config.yaml
n_layer: 11
d_model: 160
norm: "rmsnorm"
norm_place: "mix"
norm_eps: 1e-07
rope_base: 10000.0
parallel_block: false
init: "normal"
init_std_o: 0.00566
lr: 0.00209
schedule: "wsd"
batch_tokens: 16384
dataset: "wikipedia_en"
Each number is 200 + 40 x the weight over its row's rms, rounded and kept within 0 to 999. Layers, rows and columns count from 0. The size before them is the row's rms in percent of the matrix's.

# down: layer 3 MLP down (transposed), 640x160, rms 0.0825, rows 0-9, columns 0-159
# up: layer 3 MLP up, 640x160, rms 0.0874, rows 1-10, columns 0-159
down0,109,278,172,217,237,148,149,135,159,235,174,236,217,177,165,241,164,303,220,166,200,183,225,221,129,180,236,148,190,163,191,162,151,176,193,160,143,174,151,177,173,186,213,276,160,215,215,214,263,193,227,119,240,284,205,214,188,201,163,188,251,236,205,211,213,156,184,175,203,272,241,220,191,240,186,245,199,169,176,218,209,155,161,137,270,252,216,171,225,304,189,219,256,189,107,138,284,216,259,286,186,176,143,176,247,171,152,261,199,190,223,214,221,227,196,223,143,188,186,245,126,183,168,198,167,126,187,221,219,230,239,179,243,198,169,270,205,255,171,252,197,185,185,135,140,191,176,131,194,165,126,241,181,186,209,183,172,205,217,188,204
up1,098,265,221,192,157,201,232,169,151,209,131,153,284,198,184,142,174,177,232,238,198,191,168,229,303,173,184,294,142,161,159,268,209,216,212,276,299,69,230,168,228,210,260,229,182,196,122,221,209,200,226,189,168,163,272,198,208,283,212,106,243,263,220,194,197,187,225,204,214,182,207,213,137,244,188,198,207,200,184,195,205,144,191,276,261,213,201,162,194,143,246,135,204,215,166,280,291,225,197,233,195,147,186,169,203,177,176,183,229,146,164,195,147,193,160,156,228,187,280,154,194,222,195,218,215,207,225,211,240,308,207,182,220,173,204,172,202,219,196,204,159,222,234,213,148,171,204,207,228,190,216,172,179,157,257,178,180,195,206,163,240
down1,089,138,216,161,220,128,189,223,193,276,179,190,192,147,211,210,249,158,142,171,224,312,237,219,194,182,210,105,256,222,171,214,226,180,157,227,272,172,183,234,212,188,229,153,252,216,176,189,147,221,158,153,196,228,186,272,223,170,225,197,260,169,139,177,240,234,184,158,231,198,188,149,145,194,178,172,214,221,142,208,190,209,233,188,224,176,261,284,184,145,100,242,288,218,231,141,224,185,241,162,168,203,180,199,243,176,181,233,277,204,213,262,164,221,243,244,239,189,188,135,210,197,214,158,185,129,169,176,115,208,221,235,187,145,204,159,239,200,170,213,171,153,249,236,165,265,230,163,262,202,317,249,252,172,226,228,164,195,193,224,205
up2,102,280,195,177,163,233,228,152,169,153,187,95,241,204,172,228,197,254,130,263,216,225,158,215,221,165,154,247,248,149,233,188,171,225,178,150,213,101,196,218,181,178,175,239,213,165,221,244,239,212,232,186,141,198,286,290,205,180,214,170,129,193,199,246,183,138,162,236,269,242,228,169,226,237,110,184,206,183,237,176,186,172,166,244,228,236,190,208,140,290,201,226,276,173,248,184,160,198,235,243,148,198,159,177,138,210,225,185,166,182,176,250,217,230,192,182,185,116,195,206,213,239,232,250,239,249,221,239,157,157,214,157,181,226,138,155,176,204,202,188,134,214,195,170,275,168,216,146,237,265,227,224,139,264,236,211,257,146,181,173,206
down2,097,202,270,179,223,224,246,228,216,252,211,213,199,187,151,219,235,215,217,196,170,195,135,198,171,173,147,270,172,87,196,192,173,179,203,243,104,201,229,266,192,261,157,225,217,249,125,156,203,217,267,233,207,196,209,196,198,250,242,124,84,151,184,178,150,129,190,230,228,162,230,181,174,215,188,212,162,266,140,201,161,216,217,154,157,183,218,196,112,179,138,181,231,182,153,241,257,229,229,168,191,215,204,215,180,223,167,224,169,219,237,184,197,248,140,223,188,160,133,250,193,188,221,152,237,240,179,271,215,197,138,152,176,260,173,237,187,145,192,169,137,140,160,105,157,198,198,143,171,240,166,169,253,113,199,170,240,198,196,180,197
up3,099,254,187,209,177,177,193,193,176,223,244,198,241,193,280,239,131,177,190,171,232,164,180,153,239,184,143,190,196,245,86,224,144,237,181,170,213,190,211,149,159,161,184,216,132,178,214,170,226,160,235,243,193,200,202,278,207,219,194,203,189,232,223,270,182,173,169,119,289,184,250,132,188,138,181,206,87,191,245,229,188,156,255,104,158,208,185,216,275,230,271,262,235,183,176,150,252,214,147,185,264,203,213,221,164,194,178,266,220,246,230,179,188,187,197,204,175,200,226,250,250,290,218,185,203,229,249,208,203,174,224,168,206,245,181,152,184,284,168,159,176,205,153,191,172,151,263,229,246,117,213,207,242,174,192,198,180,122,191,204,255
down3,090,215,150,115,204,293,241,231,221,183,191,199,156,255,170,203,194,178,236,175,224,141,155,135,145,201,171,210,202,152,267,179,225,222,138,162,196,219,175,293,217,278,175,184,183,244,166,228,256,215,159,141,236,220,215,176,162,239,152,199,172,160,170,187,258,214,243,142,202,195,196,237,212,297,221,146,216,166,229,182,246,190,207,216,200,192,167,256,216,191,138,102,213,159,224,287,202,141,213,210,192,135,178,212,204,162,206,234,238,210,177,195,236,211,202,194,175,213,145,172,235,167,130,109,231,198,159,233,186,204,168,248,241,204,266,277,247,207,201,155,169,233,252,240,196,220,181,247,243,208,169,154,165,289,145,112,233,232,247,162,243
up4,103,200,163,210,154,231,145,193,202,195,177,184,295,184,171,150,187,206,145,185,206,181,194,295,201,143,120,179,275,177,136,208,214,181,137,141,210,219,258,180,135,138,243,148,264,137,116,188,216,176,281,210,209,164,216,162,195,212,247,180,170,251,184,217,178,225,240,196,226,247,177,161,240,187,309,139,136,205,264,226,229,144,224,246,203,255,213,173,190,180,212,251,230,149,210,218,172,249,226,301,189,162,87,191,210,184,193,271,187,210,230,168,231,191,165,173,250,232,243,214,201,237,162,258,242,278,200,209,218,282,232,269,184,172,220,198,212,222,181,189,212,131,168,196,196,202,213,201,235,151,210,253,207,187,222,208,206,144,222,195,235
down4,106,210,256,151,247,186,162,166,255,180,243,223,216,166,115,190,235,268,195,172,230,233,178,182,184,255,216,231,219,240,192,244,161,143,138,326,187,121,200,143,141,120,121,190,175,225,271,213,204,202,183,209,240,209,197,141,158,279,162,272,189,211,205,218,155,159,214,214,237,151,120,137,206,233,177,162,258,182,239,175,237,196,219,159,209,215,205,178,205,196,204,223,163,158,169,189,211,188,124,139,267,183,289,245,211,217,131,197,120,218,168,131,148,157,173,184,245,203,217,166,174,199,178,156,249,242,166,184,244,181,250,176,180,197,184,155,209,227,202,175,183,189,246,229,139,292,268,197,158,164,170,192,195,202,189,197,148,247,209,188,214
up5,099,154,192,263,203,183,259,201,223,220,179,181,242,229,105,237,216,190,214,208,186,223,211,234,217,221,213,204,186,208,201,166,224,242,222,267,249,159,245,175,212,231,217,174,209,196,195,96,188,202,240,229,179,219,226,202,265,150,253,180,179,251,263,200,193,138,248,250,231,201,165,180,165,222,171,278,263,107,184,227,221,188,183,195,228,238,160,231,127,202,209,252,245,192,118,169,251,237,211,166,94,226,204,164,127,302,249,259,138,220,179,186,227,191,221,158,210,153,264,244,193,199,207,210,175,229,262,162,262,222,230,193,196,255,221,193,173,193,210,190,293,257,130,200,180,225,273,221,204,265,225,197,161,217,250,246,309,221,214,177,186
down5,098,161,237,173,138,179,186,186,205,249,160,263,206,221,223,188,185,152,184,108,265,165,287,154,236,199,125,195,206,161,166,250,132,167,197,252,177,117,183,174,149,268,206,226,172,237,254,174,171,188,206,222,251,193,223,214,220,246,116,180,262,212,213,237,170,251,228,204,189,169,242,260,206,300,172,217,261,165,168,215,200,206,244,172,181,138,187,272,223,283,156,167,168,220,209,285,258,232,278,174,198,167,226,178,251,240,175,187,205,170,206,204,202,236,232,168,188,214,183,198,175,223,188,233,122,201,174,238,217,183,179,185,191,238,244,230,206,215,195,137,254,217,178,52,204,153,190,237,130,236,276,215,188,205,211,195,206,157,228,177,225
up6,091,189,154,238,188,263,173,232,198,127,192,160,236,280,156,157,180,160,157,299,219,177,229,209,245,174,261,179,221,209,249,210,250,177,212,217,188,244,123,223,85,185,212,217,224,232,227,205,175,187,111,162,197,215,235,210,197,253,229,206,207,235,197,234,216,252,191,219,196,209,213,174,174,256,204,162,176,212,170,266,218,253,259,219,179,194,212,188,99,224,216,212,201,165,229,175,131,198,256,176,210,177,234,246,218,208,167,203,198,223,213,174,162,187,182,234,254,172,145,238,232,237,212,218,156,196,207,213,194,211,225,206,166,165,255,167,197,226,271,136,232,203,277,217,300,146,180,194,135,233,173,273,308,140,137,208,118,194,279,174,277
down6,094,150,226,187,232,200,273,216,195,201,197,174,223,149,152,165,125,231,223,183,203,201,187,188,230,256,209,234,176,234,168,163,169,192,266,229,187,131,218,236,211,276,257,197,231,168,201,178,305,271,202,186,280,174,198,245,197,246,155,210,150,153,122,143,206,159,214,233,211,225,184,164,174,206,222,175,172,224,207,152,180,109,201,196,133,232,190,167,186,185,163,244,253,188,151,228,176,273,202,123,177,251,216,204,170,199,162,195,218,159,173,181,248,143,248,235,182,205,230,173,233,173,226,157,188,276,203,177,297,112,173,200,181,119,166,248,211,201,159,281,239,175,126,114,180,195,165,234,190,201,164,182,103,177,192,148,184,263,188,216,169
up7,104,216,166,233,145,232,174,247,137,224,245,166,229,214,228,246,217,188,207,260,179,140,210,90,205,146,150,239,234,140,211,264,139,219,212,169,251,112,211,133,193,163,204,238,155,219,190,139,203,176,202,189,237,245,229,190,255,213,158,204,92,232,186,171,170,159,181,160,200,228,181,219,240,264,190,180,172,315,272,261,243,201,190,212,122,262,245,164,193,141,220,158,237,258,165,199,182,183,241,154,217,276,198,179,149,203,181,179,164,182,247,190,212,241,207,230,193,128,273,199,212,214,128,224,106,179,202,252,244,230,226,180,189,195,212,256,220,164,246,156,202,203,185,142,230,152,241,196,174,177,197,195,214,168,187,274,182,173,216,216,254
down7,122,208,201,169,131,237,145,235,179,178,181,240,228,247,211,200,222,157,207,243,203,204,219,244,203,170,68,201,197,228,182,241,169,194,239,132,171,162,201,178,141,190,216,222,134,215,190,225,202,179,187,204,213,267,102,186,193,168,164,262,204,170,229,193,218,176,158,181,238,173,223,249,207,184,131,237,244,187,230,176,221,139,240,245,224,258,152,174,197,180,234,138,152,225,141,104,160,230,216,215,235,161,253,124,162,287,220,218,173,157,187,233,142,204,233,216,222,266,268,168,227,243,166,212,156,226,205,210,190,178,176,213,216,162,270,181,228,178,212,274,183,176,192,110,175,141,226,198,150,234,267,254,244,214,216,319,256,261,167,172,202
up8,099,132,100,235,218,200,246,227,137,171,157,149,214,235,215,219,238,183,261,218,219,190,236,209,237,189,151,136,256,138,186,160,236,266,198,137,181,161,161,168,181,172,218,211,128,201,198,136,143,191,180,224,167,176,217,109,211,263,193,209,147,209,184,275,195,191,231,206,190,228,208,191,184,217,204,155,217,275,231,172,188,204,132,208,269,225,180,158,136,177,198,154,150,209,161,211,185,166,195,161,196,234,217,145,219,243,216,170,169,252,213,170,251,255,186,168,119,152,186,275,203,201,152,229,184,164,224,183,225,329,240,271,186,175,185,128,162,170,198,160,206,172,132,150,182,197,156,151,171,218,214,308,254,219,179,236,155,199,192,258,225
down8,099,175,168,195,174,136,200,211,186,153,196,195,162,156,136,242,182,176,130,241,289,260,169,177,247,178,233,175,211,192,139,131,262,231,230,135,219,187,193,172,192,258,223,236,160,167,263,206,215,156,148,158,156,254,180,123,181,197,192,199,224,195,216,215,186,191,212,257,163,206,161,253,154,215,200,136,227,224,197,129,145,210,183,278,266,225,189,228,170,104,144,212,140,123,197,251,184,160,263,172,163,169,156,181,239,216,180,197,182,213,160,210,224,214,245,181,164,164,266,301,211,115,140,267,160,159,215,154,163,192,174,214,252,179,187,163,160,211,192,261,190,229,218,149,208,200,231,138,140,166,131,188,227,191,147,140,209,210,229,247,213
up9,096,147,158,237,230,171,206,218,163,167,209,245,268,212,134,184,255,158,206,214,194,217,244,187,172,176,164,214,181,175,222,227,180,330,188,185,241,233,215,170,151,188,293,264,180,188,207,180,212,190,109,180,153,195,185,255,226,165,175,153,230,245,199,203,176,171,180,282,221,274,192,186,198,147,165,179,219,170,228,198,199,144,153,152,212,223,249,232,178,239,168,218,240,289,226,195,186,249,177,135,198,169,195,191,310,209,120,196,279,243,204,172,230,276,176,258,225,174,237,216,231,177,263,186,90,150,251,251,235,224,239,231,186,203,232,204,132,171,162,213,87,201,185,188,160,196,178,164,237,174,167,177,201,169,173,224,224,180,145,177,220
down9,093,256,224,240,144,207,161,195,173,190,246,194,207,239,181,197,140,204,209,160,158,153,179,154,238,213,235,178,224,214,225,118,178,135,204,182,207,285,213,248,236,166,203,194,212,221,227,235,256,251,174,150,141,191,213,268,238,189,260,290,184,191,181,192,236,106,200,224,156,233,165,221,218,194,217,135,109,257,200,193,138,205,245,257,243,180,232,129,211,261,237,168,177,207,177,186,196,149,165,220,188,212,146,155,209,258,157,117,172,175,196,147,177,272,266,219,249,174,158,136,158,218,169,196,221,110,149,203,163,143,194,163,196,265,205,199,277,251,212,175,210,190,256,91,173,228,196,194,212,212,204,184,128,217,206,168,198,222,217,279,182
up10,104,149,188,227,240,173,290,136,233,253,123,229,218,183,294,196,190,203,238,212,219,225,231,166,243,193,205,181,207,165,153,196,233,175,208,234,152,179,267,189,148,180,233,185,166,162,128,189,122,175,231,181,188,142,231,288,177,181,136,233,205,222,178,147,198,140,152,235,203,134,181,192,172,168,189,202,190,200,309,222,153,137,169,142,172,240,176,177,211,224,198,145,211,172,130,237,174,233,214,160,248,170,205,183,160,205,201,170,214,210,303,202,155,299,141,254,112,157,136,187,192,310,124,208,196,216,226,152,202,247,224,180,189,204,195,220,211,223,191,181,202,204,235,219,278,215,214,228,178,140,191,205,203,178,165,190,123,153,237,205,193